config = dict(
    d_model=192,
    n_kv_head=3,
    vocab_size=8192,
    norm='layernorm',
    norm_place='pre',
    parallel_block=True,
    init='uniform',
    init_std_qkv=0.02,
    optimizer='adamw',
    lr=0.00154,
    beta1=0.9,
    decay_fraction=0.68,
)
Each number is 128 + 24 x the weight over its row's rms, rounded and kept within 0 to 255. Layers, rows and columns count from 0. Numbers have three digits each. The size before them is the row's rms in percent of the matrix's.

# down: layer 6 MLP down (transposed), 1152x192, rms 0.0827, rows 304-363, columns 0-47
# up: layer 6 MLP up, 1152x192, rms 0.0888, rows 305-364, columns 0-47
down304 088:116112150144073139148138155134139140130098118090104141158143144139112140125150156095119120134098201100125125132095163129145106067098144147114117
up305 099:163167132109111129126132091090109123139166138131130152152137118041128098156132126091111127116132125139106134093136157165133078094118135175127150
down305 099:106129110116143097087122117171068102114163122127101139102139159148146130097125124100114161108115123145179115132104167095133131114100129113091153
up306 109:135140091099105106175158104107103105149173095146135139153152145093108101107125104109097117139134141123098148154147139154090121102129102126138125
down306 112:107124109101133147118101138162142146090120099115135125122122166139138084093121121159097096126143139167095115143125137125121129138119144153186109
up307 092:165108143122159168120161110140140106113125113107107108132140119163101143123115092081102117127114135150113079101145106164146111150105144134140144
down307 090:117138106126123096151124109121129133114144136127143143156164116069120132140130123136153121093154106085132186131149156066149154130141145130125138
up308 113:114115137088139167123109112129112122077138119122109135153146142121101100120135128127136103105118119142150135142092124121129156163125128149082115
down308 111:141165147123135076084128116145078177134145070089105143148121143131126105121164108083157145102081121134140106140157120122138150094150127133132141
up309 108:136162104145109136148132053134132114132139155136119106192122151072127131129120112121128156111130137113138144123122159209129119126161105126146070
down309 112:147130136127139165146149134186089106118106134113128133129118104090137082129154128174136129173108127145130146133144139129089131126105123029104157
up310 094:131104102123086100107129093158095151102150129124133156128122050126171163133097101125118134133083118105112113128159142108099130121117110128113140
down310 087:145173138153077163127116130113183150134095126153154099121110094104111122160123150121090115122163142154128115163080151123137167121156132143112065
up311 092:104094122135093157146125152108113123075171165137108113208142111142140101140141112143145113129102146128101116132162131137124152104167114134122100
down311 090:123183137103159128144115134135101126146096105112173098134133109130115149079098165126098121091084124164112134124174178137151111116120107129110107
up312 101:143110137127142178096130122126150121078146130156115122130137092132126050163159097127084093125127144128131126117145076120134063100125175140119120
down312 096:129134124126170124136096127112148139133156106125086110103172136090166170120154082130094135137102167120117150133145116094143120194137118139147105
up313 100:066139139123096168134159112131125116124111127121136158135122127106150127105115136160125116111105121123142131112084181165118138118152136136136107
down313 097:140097114118143172134113165142147139142110143146142122087124087137133126105095156187147143123164171139106080120114096133140129154154136044126172
up314 114:121140108127126121174148123130159135125147118111126144111147122121113098125125123132116147079086126147137142151097141115144149113123132136054127
down314 109:129124111125142125119124119173158137147122135083097152102128136128135124158102095124119131099119130159100097164118106091165117119115131139134158
up315 125:144100099140135128102118081114101123105147159157118160154169138099103078116073103115107130063132116083093097099108147169120111153147115143136124
down315 132:145133131128125166137136082145055148147143138146098119105126099175099096090119132133117120128100091117130134132121158109114110149127134128131144
up316 092:149133128144107124111178118164146147116153148130069137185147098136171122177133104136117119096128125158091139156117149157100159096141117137102100
down316 094:120148130112132141201121109102130087154124129122157126098111124144116117123147123142156092130154115117146123126146153127161168161126143116124093
up317 094:102112105148128140130134124134112118133145142126121109130192160148134113146107115127096131106059153099153102096118183112142080146113103117093119
down317 086:153118122148117113156131133145135124125145144111117142102106118144130137134114109106161113098106152118124128129147110126115132107113111096108109
up318 094:109115116174120115182181138126144118137094144122113101122190129128134101097121128142119137138127116150107150088131087129150143131153162126102102
down318 086:125145148105084122142096133144111142124162131097124161101091120122172165102107134095148151094177146181152125155113126116099119155125092120110108
up319 095:128151143156118120139101115122111130139143104146116129095110125143144105132137108094101119162133153126109134132198128129095126094105128135151138
down319 084:110116106124140165120162107155115127090134111149100149158170154139120140140147168095129114088166115135128138116149156104146158135148131173072146
up320 103:130140082133168112173114120131100149084160139089098147135149105115130125097121052101131171070174091135144099137115145132098123135172130148134113
down320 108:102107143198105106115132129157122142121147130164137138143127101114150129128122169111142094104115128092128099130157136159147113147099106138101112
up321 105:098139118129115125182132110170128169096159144122160138131127068114105085121091152131121161126116113098140129097131123090119139145159127130123096
down321 100:132131133160132150122132162139191094158131128156132156133122180128106083121122115105116132128127102158118120107135110126119135136130077098137128
up322 093:177145156123139196110144153123116116100102114129104104124109131131090094131134085114119124142166103138114123102153126138135120112106159165143117
down322 087:160114158140123087107123116109125154141122120125148131077069126122143135125087131096154120116123130125136114149104105094132129173134140138120158
up323 082:133149111111133147132132072176101136147154150121090162111133086105109143135123125159144172111099077119143137153152102163109107091100132147099136
down323 089:102149131148147149124126119104139111143132112116116118126145162129150129114127158211168154139147145120119118142119139143112136139135133074150136
up324 098:124143118154102129124158113184121136121145115095121120107151125121113114126135151113144138146067125117116100080158112187134103093131146130163076
down324 098:129120113125094136133143165124086174123099155151139119130093111118145141155169131112120121142130166131094142134098123162124138099113137141079146
up325 093:159161130094128118123144103155149098119136183117103096156157144124119146092112091145115092103156150132103122154136112146119142146149130127128127
down325 095:122116150145143104112168120110156112139109089157145157103088136136120122106140152113160122112115141113156144111172148149165152135145154149116132
up326 107:139178131140154122129126088123084161143138127118109127130124138055188153167103143122123126047107124140101100110127140139083106114141096117144100
down326 104:088118131125126155108128076158153155120142110153101135140126153137135121143118132197127151120144139138108112144117131099128092126109119087133144
up327 103:124112159131140110141141073139119121103170135115135112134118109118177127098104125139123095116119129118174130133115136105078088122120117145106151
down327 097:127145084146086153126152150161170149126078102091149112107134098166128137140124127125116125118136147190119136105125109115149111068145138127100116
up328 101:160131110082119116131163102151106169097142106101074158103097116081126083134116121111126132128114104150084139146110127179097125095145128158082102
down328 095:117120129125147154109119156150104119135143124123131132111141109172136118089118172152102161147125118125133121121156133126116152142114151115117160
up329 101:136169107150109131133114066127105092147156138151111122189130135094151147109118117112141135114100137118141118095120175117133105139167093133100127
down329 103:152086156103112139095133126165123067141120174144149149141153084174135139101148108165100139119126165104148096141117127142148128132117121051097104
up330 103:150173120164061165189137094131134125168136121161140120127152096123091120117142113128134155104137121111123131129152118108095092082156144136122117
down330 103:112137166104108125146129165146156157174125130133129123099125163171140140124151150116147142131132140089113131160137123087116118121142111092116115
up331 108:142155124139149197145153139113094145139095124156144120122099132100119089134117144118148162133099129096112103115097134122089150122126098144138095
down331 094:200092114139146108111131122132126125131171105156050087136101120136180118157118113088141166076134130132106090144145145155122146132138119137085115
up332 102:135141108124167158123140077144133128106181138136068098169117130121107124083115055131147153160134141119127135141172145179116113125122129129151147
down332 101:112111176118130144155152127099103131138132126096135128108157109117172144130107132115173136112139120137142128092193160130145092132119160102123098
up333 108:096128072149109132131146110124101120108127125142132132155140169118136158155148139137131156141116115135145132132103098143144160152158092128139171
down333 104:136183121129129109133079130107121161136120123131159108142165133101085126156089144132099123097122112158113135135129119132144097123095097138129097
up334 110:106154114136147154164133083150146150120142120115125147160160120099105119125102140124109136113165132131092115133137182147151138100134147132171119
down334 116:181137096155144086077144135146094091115109111126177114188128153160070131096119104078168119067133114163082124141109127133125118140146117110128126
up335 106:150090114127106106115138141145117133135140176104086115119119126131167105122104072112092098128061137110155098107118163130105126149151108145116127
down335 103:102135133166132147122138135147139136165115097114128159099116146130148149139138120102110134128152168159146157124134108107149135116137134116137105
up336 101:108149132172115181137154131175098115131148097161152106153162094147171104116143119159133131120131129112133119106133097113142125089097101137120091
down336 102:118148124095138123144067101124156110153159114124134114122130154112135111109126106132149176158086175140198107147134158127151112145157111083112110
up337 103:125143107117073115159153140148173114159170149121129184119193107137173059124121120140103101136109126094126108119144150099073106118128122139127154
down337 099:116126156149151120173133162124125205107136090126134105129057103116083115130155154127143107074157117121095148125152106099137124114164154157177123
up338 095:124123127101088144135148113165127117142131122102104145120122082106138077148121122111087150154082117112119072119109101151127124078149135137125137
down338 089:125097144103118130159124152131126136110125152137082079137095108116117163144143119137102145132166144150130120117122095124207131145123122157126137
up339 096:170134114131156154145153131164116079113123140119098131100101122132116105134115088112119111140129125112116117052162166159100151148136140122140079
down339 091:097118101102115123074140122153118127135145114108156123126123111161169120125110141114151092154153153130070150141116082052159145132128165153143138
up340 108:143187127174131141157136119158147159097141093132122112142135125123122112102081094090122172091109136122120136083162158103161104116174180136115104
down340 101:090085124137133106125104149121134130152121092117165149115120161116136124132125111181124143111127113134172146082116102125127171133155156149142095
up341 106:113124109156170152108152086158103174120145131093169179136103064079142119117113129113142165100146112094127128167149104129096145088149126146102101
down341 113:153121092164081137166127079110133133119124142104141156134146162122160155088118143140133137167139145104112135133113106134109138156168118127124121
up342 098:078138121179128127181145114112122103131116149131122150119138131074107133152130142100112154113142137069137093083133142151129096141123114129131121
down342 090:139123122134078092116119162123130146133153125136141111129132131161139154110109142090121063113128116139095086145107138119141173140123105118128134
up343 096:154142114128145107180154125094104114127123123137126159155098132072170105122142095110138136125137095136110153130085149105081089070136095200101122
down343 094:148154142173158132113119127112144116133108125173127129103149110147166103072107143090120138149171154150162097156135114140131107079157104113111139
up344 113:106147133161144139136182113100114150109104105132116149130118151089127086135137123109117110081129143137118132104092154156132143111109167142138107
down344 109:078154130095160086163124114099164129118147161125141139114163142139118140136132115133102082081106127138102110141113112127149152118109144153088082
up345 090:116083129117079162116115119138129093114188150156128123108144128133098140110116125151120104122151111111118066118104097141137136167124154116128093
down345 090:124166114155153078110142113112162141120087106111079136132123184108195110160121086145116142123101131114128146152099131107131141115128124116084155
up346 089:108158142133089122162112147120139190131123188154145126117154095124151126126147141146114126099131106135128103105113079158138157112138121118134114
down346 089:158084130118167107104112117133120075136117087086170143114141111102151137140116110176115184101127145139157152168134138118125119138130127110146140
up347 113:129089103165128140109121082157109163152122166149106142134128154083128144107114130133108147095141113132103090084086137196091134115148075118114088
down347 116:140153107147129102165138119136124136157153110103085148136122121144113137127163120147134158136122111123116148152134128118109126133112137054097129
up348 104:076139100154126114162136119129098108100148106192138139174138127117166129121093140133109150062134146091131102098112119125117092137126127151127087
down348 102:098142162162102134138094142116129111157119142108105125130097150103131166150114128076141146134127114174106127111166107090116139149149162163124098
up349 095:123121129149118123124165119108127147147093124122154098121152047123129110109083138130085140123109100128127115141120126171114154083153106131161099
down349 086:156091105152115139130157121075127129140105113155124113137145152135140118153130154090182141144114154152129077119120168139104122120171153099109125
up350 108:119086101111128109130133106132128096142124113138125153144153117122143118146133113063154155137120139130106138169164183146132119135154113149099107
down350 115:117124094123096107102147129121130120089129144102130112123135141145092166130172114110188132121075129121125140133146142122133109115083147125152110
up351 084:126141105130133174136133118148128089105150101135101135131165144102139126147137134067092177101079119082106120081095062134145159147145124159121126
down351 091:125130149136132121121125158122137092127131058136106120140139188147101119105170104108123121094143128153140112128108115108171144157120137156166107
up352 111:111107111149162130156128122178121165099149122142147096128151088127150126104122100122095160090099124116124134111137091139154152126115104145163142
down352 112:126139143141124101131093150148119081166073101141093119116141135092149111137155132091146092088122115175136124151079170104127120134115120150128142
up353 098:172140102102158122101136143117115153136131119128153133109152123125099153131069103113111126132147094078084095072091131155153150128137139129117109
down353 097:133112150106128118134155135119087128149159155163163091114131165136072121084074128093061101106114150172115116146113164087098144088111107118116127
up354 103:151077090118150130100135092114144100125153141145126155176120161083123114169164112104131142147141130096143157124141135155083140117131139127107113
down354 111:130093103116153118152161130166125133127135105104119165094124136136156137099139148089130117104129146143094137141129057145061155119111111114095123
up355 119:148089142124133165120149090174110098125147144139111170169134139086085135122106135111117153131149125131141130124129073149083114133151125133050151
down355 106:134167126142078114150143155134185134116131130078152080147111127155135122113112162103126156146115126102120120129098160147105084121129129106109160
up356 096:113125107138125100111170103140129131174133112148097140135108122092181109118112119127097115137117092121121126124112154170053130135148090143130098
down356 093:111159127152151194122135084114110160123112134095124152107155115099097178165137123131124179124117127149116087126138087133141162149100156134146131
up357 104:144113137168098111146132082115089123125143163139139115110139139114137128159138111127124096117094109125133114102106100137136111103163094140113081
down357 102:142161143113127115116135130162128109103147086130110111117113140159147135134110114112133126124113131137122104163114165123146127168135157131114101
up358 101:171098146125133146112123119099149141087178147157132099150133105089129136137112126094093102141138150109096104118169115135137108135134124125121069
down358 105:102097100127124159091149115138132185139115101167142177121115135143118145137116117109144114131138153129092132131155144097169125104108138114119110
up359 079:168125138117144146109124120110123118114125124194100101144167119143157147147099114132097119124128123124096078129140157184138100154125097134090110
down359 123:155111102137153131127122150144119119131148127125133156130136117196141120164070093076112112142121118110076088123134109145125104150133122184110078
up360 087:121100159139115149116149133173125125090115180110122116143092113153114144107113128124142120143095128128147087107106089132109166169160145117108138
down360 080:113144091136131136122145158116132107168157092134122149125137114118140121123131113122092103129152120134134154141156114114149129089131087159134134
up361 102:122164123143129134096091139107157116128110115156125135102173135127086124131075137131104124105180131061116111076123100140153183184131128129105117
down361 098:134129140101135069102175102160070149120163148082154108133133118128123126134145104105105104145127137143133143139131191159149093113153105134128130
up362 092:094100146170120110148155120155118119146146127143141091106154111134172105095146149175125122113132109117174118105102149130109133103136106124111130
down362 093:092130121094143161137118120125129143161116141131114130118117136119117130104120158254122142131139149117201124125112110133147148118132130125114129
up363 076:134136160131111134145122114191155150121139143142124129126174106121131112115085138124113099105087097110098123071109097174127115176129112148112127
down363 123:114108114140150113135146143142114130133135118148126152125131140162156088128094108077114079119120104095087102133111110165127138145122116194106115
up364 087:120123135184150154183118138118143167121149153132079099131160112118131166119096147147137157127113142096106086135126102108143100142126110134117156